config.yaml
n_layer: 12
d_model: 192
n_head: 6
n_kv_head: 6
head_dim: 32
d_mlp: 768
vocab_size: 1051
activation: "squared_relu"
norm: "rmsnorm"
norm_place: "pre"
norm_eps: 1e-05
positions: "rope"
rope_base: 12400.0
rope_fraction: 1.0
qk_norm: false
attn_scale: 0.177
bias: "none"
tie_embeddings: true
parallel_block: false
extras: ["some layers without attention", "local attention windows", "gated attention", "exclusive self-attention", "an embedding shortcut", "norms scaled by depth", "capped logits"]
init: "uniform"
init_std_qkv: 0.0304
init_std_o: 0.0
init_std_up: 0.0304
init_std_down: 0.0
optimizer: "adamw"
lr: 0.0017
beta1: 0.9
beta2: 0.99
weight_decay: 0.065
lr_head: 0.0149
grad_clip: 1.0
warmup_steps: 213
schedule: "wsd"
decay_fraction: 0.647
decay_shape: "linear"
final_lr_fraction: 0.0
batch_tokens: 16384
seq_len: 2048
doc_mask: true
train_tokens: 150700000
steps: 9198
dataset: "wikipedia_en"
Each number is 50 + 15 x the weight over its row's rms, rounded and kept within 0 to 99. Layers, rows and columns count from 0. The size before them is the row's rms in percent of the matrix's.

# k: layer 8 attention key, 192x192, rms 0.108, rows 106-127, columns 128-191
# q: layer 8 attention query, 192x192, rms 0.111, rows 107-127, columns 128-191
# v: layer 8 attention value, 192x192, rms 0.123, rows 96-126, columns 128-191
# o: layer 8 attention output (transposed), 192x192, rms 0.127, rows 96-126, columns 128-191
k106 155:25 51 51 49 32 68 48 46 32 65 43 40 55 48 48 47 73 41 40 57 55 75 28 78 23 28 58 33 53 49 33 70 21 78 35 30 45 39 46 42 43 40 62 62 87 48 47 57 16 69 61 66 25 67 28 63 31 60 39 61 63 69 66 59
q107 161:49 27 09 74 61 60 42 29 59 54 37 59 65 47 50 60 44 39 41 57 38 54 49 29 26 56 27 42 56 70 50 63 56 41 48 86 42 37 30 43 64 55 43 62 63 38 42 50 47 36 64 55 18 39 66 53 27 22 43 49 31 54 14 42
k107 145:57 37 40 52 63 74 23 38 62 55 48 47 66 51 28 64 48 39 53 74 43 49 44 27 47 69 46 47 50 39 67 78 64 51 49 72 34 32 43 46 47 63 46 56 61 40 36 52 49 28 60 56 31 38 56 53 39 13 59 51 31 73 27 64
q108 168:60 33 40 76 41 61 62 76 41 43 42 63 70 59 10 66 54 67 51 46 58 72 52 45 61 16 59 37 66 61 34 56 68 66 58 52 16 61 27 66 51 61 54 68 31 58 52 61 73 58 50 27 42 54 53 53 55 56 29 42 64 50 68 35
k108 144:60 37 43 54 53 81 80 63 24 53 48 61 38 68 37 69 42 41 59 52 60 77 55 67 47 23 61 55 66 53 45 70 27 71 42 47 28 51 31 56 44 29 57 56 51 60 65 63 93 47 47 40 42 58 56 63 54 40 26 64 37 49 52 55
q109 166:50 40 45 17 59 57 36 54 64 75 47 28 59 45 67 50 45 38 58 45 49 36 37 56 41 44 38 22 62 85 38 86 57 66 60 58 52 57 56 59 48 45 56 43 56 59 65 66 68 70 56 53 11 45 19 77 26 55 56 53 46 66 32 22
k109 149:58 37 43 49 23 35 46 36 59 53 36 43 39 45 36 50 65 27 55 30 74 62 26 88 59 50 39 38 43 50 31 74 54 61 35 48 56 64 58 45 60 44 35 41 52 56 56 53 81 70 49 65 23 47 37 69 39 66 29 64 68 62 34 27
q110 174:19 52 49 51 47 43 36 30 61 34 67 39 28 47 45 63 64 40 82 54 52 53 45 79 35 46 54 69 48 59 61 46 41 77 19 37 45 46 35 58 47 33 72 45 43 61 77 40 47 48 43 59 42 48 66 79 64 54 61 40 26 45 48 52
k110 161:45 53 52 51 63 64 58 48 66 26 65 53 53 55 48 47 50 44 57 53 51 74 54 64 40 37 48 74 50 57 65 33 74 59 35 54 56 43 41 56 65 45 53 55 54 53 76 36 36 74 59 72 33 54 61 67 57 39 66 58 00 29 53 33
q111 167:63 32 09 43 62 51 51 62 47 54 21 53 15 35 52 47 52 39 09 61 55 36 40 44 75 62 39 47 37 61 36 49 73 57 73 27 39 65 64 50 72 77 43 45 62 66 71 65 66 36 60 41 27 43 62 33 53 49 51 38 48 54 47 36
k111 159:41 37 36 52 69 29 28 70 44 55 29 54 35 44 58 42 64 28 32 57 64 50 23 48 56 39 30 60 38 42 56 28 85 70 87 38 45 54 50 64 59 48 37 44 48 52 30 51 77 34 50 48 45 56 42 43 54 34 59 54 37 52 50 67
q112 059:53 26 47 63 61 26 35 67 63 58 40 30 42 33 53 58 44 56 35 47 47 41 60 27 35 55 50 64 61 72 67 65 53 40 47 73 54 31 41 64 37 23 58 60 38 53 75 21 44 16 49 65 34 50 44 47 53 71 81 49 39 44 65 87
k112 048:47 42 66 73 58 39 36 37 52 55 47 32 22 32 47 53 52 60 46 67 23 32 60 20 34 60 43 46 65 66 55 59 57 34 53 75 52 54 67 57 22 32 59 69 26 47 50 18 39 27 43 48 48 54 24 45 48 54 66 61 41 42 58 76
q113 057:32 51 46 38 31 57 38 45 73 66 72 72 46 64 30 28 65 37 78 50 64 50 52 64 80 62 54 43 41 13 43 34 47 66 37 46 38 78 55 45 36 58 40 35 31 56 28 59 57 56 52 45 81 40 60 43 56 41 08 70 45 59 54 15
k113 050:37 39 42 38 35 43 34 64 40 47 41 53 53 70 47 34 68 39 70 46 76 50 52 63 79 54 52 52 37 19 55 47 52 46 27 43 36 60 31 58 37 46 41 24 25 55 64 52 53 33 51 49 69 33 59 49 46 48 14 61 53 59 66 49
q114 051:67 57 31 34 72 48 59 35 47 35 52 39 21 85 48 58 34 48 70 57 49 52 50 63 44 68 71 49 50 52 66 61 69 57 57 10 54 36 79 25 47 76 61 32 27 68 54 79 43 59 44 47 71 66 46 46 60 29 60 65 77 70 48 60
k114 046:52 51 51 38 64 48 59 49 48 21 53 49 36 68 66 59 31 44 71 38 61 49 35 53 57 72 68 51 45 60 75 58 73 42 62 15 67 38 71 34 55 64 40 18 26 66 61 71 64 52 42 53 52 68 31 52 50 31 68 45 93 74 54 73
q115 050:31 56 55 76 67 51 32 47 31 50 40 63 57 53 24 51 66 59 44 43 63 40 48 45 45 34 31 63 59 60 53 52 55 32 58 75 46 71 45 25 74 41 37 64 68 41 21 39 47 51 53 42 58 60 29 66 58 61 71 40 38 41 67 53
k115 059:27 66 68 64 56 45 29 34 46 66 44 71 56 51 35 54 59 55 47 63 40 59 45 45 51 48 45 65 72 48 58 45 48 36 82 60 44 72 21 40 54 39 54 62 80 46 18 56 53 58 48 30 69 57 31 58 58 58 57 56 38 41 67 39
q116 049:36 79 71 62 61 40 35 30 42 61 39 59 45 51 42 59 66 50 52 48 56 59 37 47 55 47 37 55 53 61 67 32 32 16 53 99 48 33 64 38 46 48 49 52 69 44 06 49 56 70 62 41 53 62 29 63 44 55 57 45 56 65 81 35
k116 058:22 78 84 55 39 24 28 41 59 65 48 73 56 53 30 59 60 51 49 44 48 52 24 31 63 49 45 67 50 62 46 40 38 32 68 66 59 45 39 42 56 64 51 57 74 41 08 40 66 53 52 28 54 53 28 39 56 50 59 54 40 49 72 29
q117 046:50 42 53 39 52 56 40 37 61 84 63 54 44 40 24 29 45 70 53 57 46 39 35 47 29 51 67 55 61 44 52 61 67 56 59 45 38 27 60 59 37 39 55 58 59 39 08 81 48 56 57 61 62 32 58 65 70 74 52 69 38 61 64 41
k117 054:35 56 50 39 25 32 32 44 53 79 55 64 76 56 25 42 45 47 47 48 54 34 32 38 48 44 66 56 55 44 14 65 59 61 47 34 30 44 54 69 42 74 68 70 78 49 17 46 34 57 56 49 69 33 66 47 65 64 62 67 27 47 58 19
q118 054:43 66 41 46 42 50 64 42 54 32 54 43 57 24 44 68 58 66 61 36 69 43 26 41 66 65 33 36 45 67 46 59 18 68 68 60 62 53 62 60 58 57 70 55 44 58 45 22 55 52 59 18 48 56 41 46 48 36 71 15 62 45 53 61
k118 064:74 48 57 55 24 25 71 42 45 33 46 52 38 20 54 68 54 58 68 39 31 59 31 40 56 49 30 34 51 74 48 39 44 63 48 51 73 23 55 49 56 39 57 45 12 36 46 33 76 54 56 50 50 52 49 53 51 59 71 33 67 43 62 69
q119 081:34 53 58 36 71 67 64 36 66 61 67 44 49 59 52 22 25 54 63 44 54 28 18 28 47 62 51 40 44 63 30 34 22 74 66 56 43 58 67 66 59 51 62 40 45 52 25 84 59 56 67 67 55 53 47 37 42 32 57 59 67 61 29 70
k119 074:45 76 53 24 28 63 64 39 65 56 52 34 62 83 33 56 42 61 56 50 60 25 40 25 55 66 44 49 58 43 30 57 30 62 50 39 57 62 55 59 46 82 50 55 72 48 30 50 55 65 60 81 40 33 50 34 52 19 69 79 50 49 41 32
q120 112:59 46 22 79 93 65 45 46 49 42 75 57 35 37 80 27 63 56 62 17 75 49 41 35 66 26 74 67 28 63 75 47 61 50 11 60 70 77 23 31 52 40 39 64 58 45 59 46 40 26 42 63 59 60 76 45 51 41 58 44 54 68 31 26
k120 123:45 43 50 56 94 30 24 64 31 73 64 61 42 58 52 20 48 28 34 43 50 61 71 64 55 39 63 64 34 35 83 71 68 34 42 62 56 76 37 22 58 34 37 64 72 48 69 64 31 32 38 35 48 61 64 32 49 65 48 43 41 66 42 51
q121 143:47 48 59 69 68 47 16 63 53 50 48 46 41 67 44 40 46 63 24 43 57 59 50 52 34 54 55 67 68 49 50 52 38 57 46 61 48 37 57 47 18 50 36 60 56 46 49 56 58 56 53 62 35 23 83 97 71 55 42 63 53 42 75 27
k121 139:46 58 56 63 58 41 25 86 83 49 50 55 37 81 48 28 37 48 44 59 60 50 54 60 84 75 31 69 66 54 88 71 34 60 68 56 64 45 39 36 48 42 43 43 35 49 41 62 72 58 50 53 17 56 55 57 56 47 54 71 71 52 59 32
q122 158:72 33 21 52 58 58 51 60 81 58 60 41 64 41 40 40 53 22 58 70 73 65 36 40 17 68 61 71 61 24 64 38 68 44 47 31 62 56 57 55 37 63 62 55 32 37 52 74 60 43 57 55 56 11 85 25 99 44 69 51 55 24 21 57
k122 152:53 55 46 46 76 35 58 27 74 46 39 47 89 41 34 42 29 35 57 57 86 51 27 65 24 50 64 71 55 44 40 08 63 27 77 46 60 35 65 47 35 64 50 62 41 48 46 49 81 49 53 44 55 27 72 32 67 32 73 37 58 40 37 67
q123 172:34 67 34 31 46 42 52 44 75 65 71 41 51 48 55 54 52 77 43 50 68 56 92 63 71 37 18 41 56 17 40 59 35 40 67 72 45 44 43 89 67 42 58 59 74 68 51 26 59 86 54 38 50 35 72 44 31 35 32 50 50 53 44 41
k123 156:45 62 46 31 50 38 69 45 56 38 60 42 30 62 50 60 52 85 43 48 80 66 43 43 61 39 36 49 47 44 53 88 50 21 80 80 56 41 55 87 85 48 51 51 67 54 45 16 55 70 62 53 50 50 66 32 64 50 20 65 70 49 48 54
q124 160:54 44 43 66 64 39 28 41 37 63 38 33 38 56 54 69 45 63 38 79 39 71 36 56 83 45 55 78 41 48 47 54 50 17 27 51 47 05 62 45 74 71 60 29 43 60 47 59 67 67 56 63 40 43 49 34 46 56 60 41 41 72 70 28
k124 144:40 36 50 54 62 35 47 22 44 52 38 29 45 52 37 59 34 45 41 94 48 67 46 57 73 41 56 42 57 39 62 36 71 40 41 48 51 43 54 45 49 47 49 31 33 66 73 34 35 67 47 72 30 37 41 41 52 74 45 41 22 59 60 47
q125 161:73 53 62 63 61 54 79 37 61 35 49 50 67 61 28 39 56 73 66 71 44 85 72 44 65 39 61 73 20 40 63 63 52 57 31 39 44 71 44 74 31 35 52 47 47 28 83 65 58 47 44 31 21 58 42 54 42 54 47 60 61 60 80 54
k125 146:60 46 60 73 63 72 52 63 43 59 47 40 80 50 06 55 71 62 58 54 63 69 57 47 46 51 54 64 39 49 49 50 35 46 19 39 46 57 41 49 25 39 64 52 37 46 57 96 77 62 62 35 15 62 31 39 40 75 50 62 31 53 66 84
q126 160:38 34 47 61 54 42 38 29 62 35 54 32 28 65 52 45 33 71 36 55 48 68 35 71 68 37 72 39 44 88 40 11 45 67 64 28 38 36 47 31 26 69 44 36 25 83 70 52 48 75 46 63 49 79 25 38 58 62 49 42 60 58 40 36
k126 161:37 39 51 62 46 63 36 52 58 33 54 41 55 49 50 12 42 68 32 52 41 66 28 48 54 35 52 59 52 82 38 18 51 45 48 38 36 62 39 41 50 54 45 25 56 64 41 38 56 72 37 48 48 67 35 46 58 85 45 48 31 49 54 29
q127 164:60 40 42 54 37 66 42 22 21 57 50 48 61 44 69 45 48 62 44 39 51 55 59 74 55 59 36 43 33 66 74 52 42 68 65 76 67 59 55 57 46 62 43 35 52 52 11 56 46 46 43 58 56 44 24 44 37 68 62 69 49 39 72 43
k127 154:50 58 48 74 59 60 43 59 51 57 45 37 39 15 62 43 43 47 57 44 67 61 64 62 60 52 48 29 50 55 48 46 35 42 71 63 70 65 57 38 49 39 54 43 62 48 46 49 46 48 40 69 73 49 52 61 38 69 78 60 59 31 55 58
v96 129:54 41 38 56 42 59 58 51 49 32 60 64 70 56 45 59 60 44 64 86 51 42 53 42 57 14 45 70 45 62 50 59 71 61 58 62 29 54 71 33 36 31 74 57 41 79 58 43 59 32 38 53 59 66 42 27 02 44 45 42 67 42 44 62
o96 133:45 36 35 54 65 27 42 47 53 45 70 57 84 59 64 57 63 46 57 80 39 49 47 38 59 31 48 64 48 58 48 66 73 61 58 67 32 48 64 46 23 30 58 46 45 79 59 44 47 43 35 50 49 67 34 35 00 59 51 45 62 31 34 67
v97 131:32 37 60 56 49 34 07 51 54 68 78 33 46 76 44 50 90 36 66 38 54 48 59 36 46 42 48 62 47 73 61 55 38 65 60 38 09 48 47 55 41 38 46 54 43 57 60 50 67 76 20 53 49 56 57 46 66 55 46 31 53 48 22 52
o97 132:35 49 69 54 53 59 22 56 51 64 70 41 48 63 39 43 79 43 62 50 54 50 40 32 28 48 33 56 49 83 60 48 43 55 73 50 32 49 38 67 27 52 48 45 53 65 76 38 47 66 19 63 37 48 69 46 65 59 48 51 59 43 22 50
v98 131:58 50 70 32 49 45 56 59 39 49 73 64 78 74 54 59 44 62 40 47 38 62 41 47 55 31 64 52 23 45 51 37 57 29 44 39 63 27 50 41 34 52 41 44 48 62 26 41 61 60 33 54 61 36 45 67 45 30 42 81 58 65 87 44
o98 129:51 31 68 39 34 39 65 45 37 41 80 51 53 59 54 51 33 56 47 65 39 61 55 53 67 33 71 49 03 50 53 41 33 24 42 58 48 22 56 28 28 59 36 43 34 62 31 36 50 69 37 42 72 39 32 46 47 56 45 75 39 70 82 48
v99 145:43 25 61 36 52 33 45 56 56 51 72 40 61 76 55 30 35 54 61 53 49 47 51 39 58 45 38 56 25 58 51 41 53 69 76 78 71 38 22 52 41 25 57 72 59 48 70 56 29 43 33 59 39 43 69 30 78 44 47 90 61 55 46 42
o99 132:41 10 62 32 46 42 55 49 58 61 62 50 51 64 53 62 45 52 55 65 57 45 55 36 52 63 22 54 17 58 44 46 71 61 73 57 70 50 22 42 43 21 54 81 55 30 63 39 33 54 24 36 44 50 56 36 66 39 56 75 44 60 46 54
v100 134:66 46 66 37 40 73 41 42 32 56 56 39 28 43 60 23 56 41 37 30 45 46 52 45 57 43 38 42 73 73 69 33 33 27 67 53 57 51 52 53 61 48 58 36 42 26 36 48 32 32 30 85 51 50 72 45 35 51 38 50 46 66 37 58
o100 114:60 35 64 34 38 65 35 41 42 58 59 27 41 53 51 33 60 31 40 30 37 57 58 41 61 52 24 44 76 53 44 56 27 38 72 58 38 50 63 42 66 53 37 34 48 28 18 47 66 56 32 76 40 39 75 52 41 63 26 53 61 69 40 39
v101 136:78 63 46 42 33 52 65 47 54 33 53 57 61 54 48 44 52 69 38 37 57 51 50 68 51 54 68 79 58 35 58 47 47 51 50 66 62 38 80 65 42 82 42 36 38 31 57 23 60 42 32 56 56 70 71 34 25 58 58 47 44 60 69 52
o101 130:78 55 40 52 50 41 54 48 46 45 45 50 55 40 67 54 69 73 26 49 41 61 41 73 65 49 61 73 56 33 44 43 54 42 36 57 73 53 73 69 45 65 50 60 44 29 61 33 45 35 37 56 44 78 74 39 03 35 50 47 33 63 77 56
v102 136:40 37 61 57 58 43 95 53 42 54 56 71 43 54 61 48 59 66 37 50 22 29 53 43 46 65 39 64 62 45 72 31 55 34 57 52 43 64 49 38 67 44 48 45 39 00 50 49 46 50 73 22 47 71 65 57 23 52 43 62 44 76 45 35
o102 133:40 40 57 30 39 63 80 40 58 56 63 53 61 71 61 49 60 69 34 53 36 34 58 60 66 63 54 53 76 32 65 52 34 37 64 52 31 58 53 29 57 57 42 44 37 20 48 56 59 69 65 30 68 58 59 64 36 43 48 69 45 86 45 30
v103 137:47 50 58 53 53 34 29 32 38 46 42 63 42 34 52 44 46 33 32 47 70 73 67 55 53 30 59 51 33 66 73 47 58 43 75 36 78 49 49 62 70 53 75 62 36 51 24 57 48 67 07 44 38 62 48 66 31 45 44 55 42 55 67 49
o103 147:44 46 54 44 63 48 35 43 49 55 36 52 53 45 46 52 49 40 26 36 57 74 62 54 51 35 63 62 31 77 68 43 44 48 85 49 76 57 57 62 72 73 71 67 38 54 42 53 35 47 11 56 44 55 43 65 28 53 51 65 51 54 77 55
v104 129:75 43 82 52 54 62 66 43 59 42 63 35 69 50 68 59 63 38 80 47 53 65 42 41 44 73 40 58 49 68 58 49 55 64 38 60 47 66 49 45 65 14 50 91 55 36 27 34 60 31 63 52 64 33 46 15 65 57 40 68 51 66 73 57
o104 142:60 50 80 62 45 57 49 53 42 35 54 23 66 45 60 54 62 25 84 39 68 76 45 65 57 66 37 74 51 73 48 70 66 77 54 60 36 56 57 26 39 25 49 88 48 34 44 26 41 42 55 58 47 38 37 32 65 46 35 74 50 61 84 54
v105 131:06 52 52 81 45 59 53 55 34 56 57 51 49 26 59 39 63 36 25 49 39 55 43 44 41 56 68 29 47 66 52 53 72 49 41 72 79 17 76 48 27 16 61 37 46 53 47 55 54 45 64 57 39 31 54 64 55 55 40 58 52 79 28 55
o105 134:20 40 53 53 45 51 58 39 45 54 55 47 45 48 54 29 51 49 30 45 46 44 36 57 49 67 73 27 44 87 52 51 65 51 46 72 55 30 77 39 33 48 51 45 57 68 50 63 54 55 71 64 55 27 53 62 69 53 35 61 59 72 57 37
v106 131:30 81 23 41 45 50 46 49 52 38 38 40 76 60 45 43 24 64 66 22 38 53 80 34 49 58 49 63 80 74 34 52 52 62 61 51 37 44 67 79 61 52 60 46 30 45 57 34 64 45 42 64 33 39 54 56 16 52 55 23 53 74 77 53
o106 137:40 76 37 43 51 57 44 61 42 50 32 52 78 52 41 50 19 68 68 28 48 66 89 23 45 67 56 75 87 69 41 58 59 49 60 53 36 51 58 84 53 52 71 44 51 39 60 42 75 64 53 65 67 58 58 76 06 54 44 38 59 71 86 52
v107 135:76 48 63 79 55 66 67 65 55 24 61 40 53 59 44 64 51 46 36 47 68 78 50 52 52 57 52 36 87 31 47 57 62 49 47 56 80 44 21 49 29 55 70 35 53 57 57 49 44 38 35 25 51 40 39 62 66 54 54 47 34 61 34 76
o107 142:40 60 62 73 47 58 73 42 55 34 59 35 44 79 48 45 47 48 48 37 52 72 45 62 61 71 62 45 83 34 37 39 56 37 45 48 80 51 29 49 33 63 48 22 58 68 46 43 32 41 34 24 58 32 50 72 71 57 52 46 42 64 19 80
v108 131:59 29 20 38 39 38 42 52 41 81 26 65 64 39 42 24 52 39 34 37 31 54 29 39 40 51 60 51 31 92 44 46 69 57 38 71 37 42 56 49 36 63 81 83 44 19 49 41 48 61 29 60 45 43 55 70 66 44 55 37 46 52 20 58
o108 143:49 22 33 45 40 43 42 47 50 67 25 69 35 52 50 31 55 30 39 46 23 51 29 48 49 50 63 48 37 99 32 41 58 60 45 46 33 43 43 39 37 62 73 80 46 27 58 43 56 68 32 56 20 39 59 74 70 47 45 26 27 60 11 46
v109 129:37 24 38 52 70 36 61 38 58 68 50 84 51 47 41 63 50 76 38 35 54 29 66 51 56 52 39 32 37 72 39 45 52 48 57 64 59 42 80 75 31 32 58 83 60 55 54 56 53 48 29 31 62 48 39 43 46 58 44 83 53 77 49 66
o109 129:44 25 46 52 72 43 69 52 46 70 51 80 62 50 39 42 53 73 40 27 36 31 77 71 56 38 35 25 26 81 36 48 56 68 76 54 44 37 70 77 27 50 66 75 59 62 48 51 51 71 33 30 49 44 30 34 49 56 41 81 62 82 50 65
v110 128:35 48 76 66 70 66 50 63 52 74 45 42 43 45 66 21 42 53 48 24 61 32 43 40 54 36 75 33 59 44 55 43 56 66 69 50 50 57 61 85 67 65 71 57 30 32 48 69 55 37 49 41 55 20 60 60 42 74 53 60 47 74 51 56
o110 133:36 55 91 63 59 54 43 65 58 63 45 45 48 46 28 32 48 52 26 30 66 51 36 39 49 38 75 44 65 44 44 65 65 55 73 44 71 57 52 66 59 53 82 48 40 16 46 61 53 61 55 41 72 33 47 59 48 48 55 56 58 65 46 56
v111 135:69 36 89 54 41 45 49 51 47 47 54 54 51 48 52 36 42 43 86 41 39 51 39 32 33 22 29 48 69 39 51 60 49 44 39 47 71 54 42 52 64 65 25 51 49 68 58 68 32 44 46 50 37 38 67 67 43 55 57 31 41 36 54 60
o111 138:69 42 91 53 35 44 28 58 45 34 61 47 66 51 50 29 18 26 91 34 57 58 38 34 37 29 42 50 73 32 47 46 45 48 41 45 66 48 43 51 61 70 25 41 65 67 49 42 42 70 48 55 33 40 64 61 52 22 47 50 37 26 53 67
v112 130:38 63 35 22 62 53 50 69 65 49 13 19 62 46 14 34 22 58 42 49 68 44 51 69 55 55 61 33 59 56 50 57 38 64 54 46 73 59 17 51 29 66 16 78 37 54 43 57 59 58 49 64 66 69 75 44 64 51 55 39 67 58 66 43
o112 144:36 57 39 36 53 71 47 40 54 63 04 20 58 38 41 63 35 55 35 52 63 50 49 69 44 40 59 34 52 52 56 40 38 58 53 54 71 66 27 66 31 55 21 77 39 62 60 21 50 46 48 70 55 62 89 36 54 60 70 35 46 69 61 55
v113 134:48 55 44 44 54 52 51 69 70 39 51 42 40 61 46 61 60 34 38 53 37 54 42 36 65 64 40 32 34 35 42 47 47 16 49 39 33 21 47 43 36 58 45 34 46 59 58 40 70 46 60 52 59 73 62 46 54 41 56 38 40 88 20 74
o113 139:44 64 40 58 40 41 61 71 57 46 40 53 58 56 46 57 52 39 27 53 51 42 46 21 43 52 43 49 33 35 45 42 53 29 28 56 31 41 43 50 34 48 43 33 60 49 44 45 60 42 62 44 46 79 65 54 47 42 51 47 65 82 15 76
v114 125:61 29 45 31 67 57 51 56 56 58 55 45 57 28 65 48 17 37 47 53 52 68 37 33 50 59 35 76 41 50 58 61 60 26 55 40 55 52 29 52 50 51 50 63 35 99 64 52 61 46 32 57 52 48 71 38 30 65 45 42 56 35 12 48
o114 134:45 26 54 41 75 60 31 28 52 59 67 47 55 46 46 59 13 43 52 43 52 61 24 41 51 63 33 73 39 50 68 78 61 48 73 64 46 60 30 55 39 48 51 59 33 99 56 37 48 58 38 65 63 49 73 45 31 62 56 57 49 26 11 62
v115 129:91 83 44 58 38 59 47 59 52 66 60 22 73 51 42 45 42 64 46 73 64 64 55 33 61 23 93 38 65 67 71 43 50 51 52 52 61 51 38 77 77 49 39 53 30 26 42 43 44 46 42 41 34 60 52 52 51 42 35 29 76 45 42 56
o115 145:78 84 34 54 42 35 34 47 48 46 55 24 62 48 48 44 43 58 47 54 56 70 61 46 58 29 96 52 55 77 63 60 51 49 47 50 65 50 31 62 74 36 26 48 30 30 50 63 36 82 42 48 47 65 61 66 45 51 40 23 66 60 36 64
v116 139:32 44 26 39 57 48 59 52 58 61 59 39 23 31 14 60 36 71 82 68 64 32 58 47 64 80 68 44 36 24 28 49 62 59 40 75 64 38 51 54 29 33 47 56 69 27 49 41 61 39 24 68 65 66 44 28 64 51 55 29 43 29 80 22
o116 118:22 38 32 47 52 50 69 33 52 77 58 39 51 58 52 67 37 71 86 33 58 33 68 50 47 80 85 41 45 27 33 49 51 56 30 69 58 60 66 70 14 42 63 64 50 41 54 37 61 39 27 59 53 72 31 26 83 52 57 30 65 32 68 36
v117 137:55 35 70 43 66 24 70 45 53 33 42 08 57 58 49 24 29 23 46 68 46 10 48 74 47 44 34 59 87 72 48 54 48 40 53 37 18 46 76 58 39 65 32 48 43 44 54 52 48 54 41 69 48 45 64 46 42 58 48 66 39 25 42 57
o117 146:55 44 60 50 48 36 87 57 40 35 52 16 47 45 38 41 43 21 43 51 40 19 51 78 30 39 34 69 91 88 54 61 57 44 45 38 26 64 74 63 42 67 36 62 39 35 43 53 58 31 50 67 45 53 68 58 36 56 57 64 38 32 33 58
v118 138:36 37 22 64 18 54 58 55 45 51 64 41 59 54 42 43 50 38 33 67 36 50 47 71 40 57 39 59 56 50 51 50 59 57 44 62 72 45 32 70 51 00 56 65 72 46 59 35 60 36 75 57 46 43 38 67 53 36 51 15 69 42 48 59
o118 149:39 40 18 72 43 66 71 36 45 48 59 55 62 52 49 64 46 42 39 78 26 51 47 79 42 63 34 53 53 55 37 66 54 60 52 65 66 54 28 59 54 00 51 58 73 50 48 34 39 35 74 45 45 34 40 64 44 39 37 18 54 48 48 45
v119 133:41 32 33 46 58 82 47 67 45 63 36 99 75 51 43 34 48 52 12 49 46 41 43 40 38 51 67 41 76 62 30 63 46 51 61 43 32 53 59 48 48 88 71 45 62 55 46 56 54 55 25 68 46 32 89 62 76 45 53 51 58 36 61 36
o119 138:47 40 43 39 38 60 18 71 65 62 41 97 70 52 45 60 54 48 13 42 74 36 37 38 49 57 70 53 79 65 34 68 34 61 64 60 35 51 49 52 39 75 69 41 59 55 55 66 58 64 28 58 45 28 94 63 78 54 62 52 55 34 64 43
v120 136:08 51 20 51 56 54 29 37 56 21 56 21 55 63 62 48 43 62 25 39 52 42 43 56 57 70 61 43 51 76 42 53 22 67 49 44 67 70 67 58 45 50 59 61 30 51 31 52 45 57 43 53 46 74 56 37 51 61 64 47 39 57 26 62
o120 131:25 53 23 59 67 45 26 60 44 47 58 35 53 41 44 52 48 51 12 26 49 56 44 53 68 83 54 61 39 76 61 52 37 68 53 51 54 79 52 43 51 31 62 59 43 42 36 39 66 55 51 37 67 66 56 36 50 42 69 60 26 45 35 69
v121 134:28 59 55 66 57 37 56 52 32 05 56 48 51 25 42 44 28 45 23 45 57 48 57 61 44 37 56 39 64 28 57 46 51 64 33 46 39 42 55 68 83 63 58 54 32 82 62 37 48 48 56 73 49 25 40 31 43 41 47 69 46 53 49 74
o121 130:28 48 58 53 63 41 34 51 43 11 51 54 56 44 26 53 47 59 26 39 57 64 69 54 64 51 52 41 67 19 50 46 59 80 25 44 36 44 57 73 95 54 53 62 29 70 43 39 44 44 45 53 44 30 43 55 36 46 39 75 52 37 60 67
v122 130:41 64 68 53 50 25 55 31 31 36 51 45 36 43 49 54 27 72 57 73 51 48 30 47 38 52 73 38 43 87 50 50 66 76 55 53 38 41 38 62 67 46 55 64 79 67 56 62 44 64 51 22 54 64 64 64 27 46 60 48 60 54 34 37
o122 138:40 57 80 45 52 44 71 51 63 39 47 53 41 40 46 61 26 63 73 41 51 41 35 35 32 45 78 37 59 90 56 46 47 81 49 42 38 44 46 60 89 47 64 58 62 72 83 44 39 52 49 39 65 56 65 54 21 62 56 44 44 54 30 30
v123 135:26 33 21 58 45 52 79 62 62 31 45 42 46 52 59 25 29 42 65 39 62 49 55 51 41 59 90 24 47 28 49 51 75 69 63 60 53 50 56 62 63 32 48 41 28 48 37 34 51 33 52 26 47 51 52 27 38 48 62 45 44 23 51 31
o123 140:37 39 17 55 67 53 93 57 64 40 38 42 43 56 67 32 49 43 68 34 48 55 63 54 40 49 87 27 47 31 63 35 53 79 74 52 54 51 56 63 74 25 48 34 46 35 35 26 43 35 63 41 47 54 61 50 28 30 65 42 58 28 43 26
v124 128:37 43 46 25 33 64 69 42 57 58 28 45 68 84 41 51 38 55 69 49 56 61 46 51 70 46 00 42 46 44 34 56 55 46 56 73 63 43 59 71 51 48 83 60 82 31 58 56 42 55 40 36 53 60 51 49 52 58 70 94 36 61 11 64
o124 142:42 43 50 49 71 55 68 58 55 50 27 55 56 48 58 39 51 44 60 50 57 56 48 48 53 42 00 60 39 51 31 65 56 47 37 51 61 39 60 59 53 36 76 61 80 28 62 54 47 46 33 32 40 46 47 60 32 54 80 90 32 57 03 70
v125 128:56 39 53 40 72 59 56 89 49 65 50 49 53 75 42 68 38 34 45 35 72 59 59 65 65 43 11 30 71 49 38 43 45 77 58 28 35 48 64 53 58 38 52 68 65 30 48 74 53 45 11 75 47 41 37 62 46 38 56 58 41 26 55 64
o125 140:41 37 52 36 42 61 77 51 61 57 22 52 44 51 29 49 44 40 40 62 56 51 53 81 75 58 13 24 65 53 45 30 38 52 56 42 28 51 76 63 62 42 30 57 70 51 39 65 51 67 11 69 50 27 42 52 38 55 36 43 50 42 50 65
v126 131:51 66 65 41 65 64 62 49 26 49 41 69 40 41 31 52 59 63 70 75 51 61 50 45 64 76 33 46 52 61 52 42 40 81 45 52 58 40 55 34 49 64 77 47 42 96 62 54 43 29 61 07 61 68 35 57 86 37 82 64 51 46 45 27
o126 134:34 59 62 40 44 69 74 55 26 56 54 64 40 47 54 45 45 61 70 63 32 56 59 55 43 67 37 51 46 70 44 20 27 77 29 30 60 51 60 51 52 67 71 32 46 99 25 35 38 41 58 15 51 76 36 78 86 47 71 48 60 51 38 33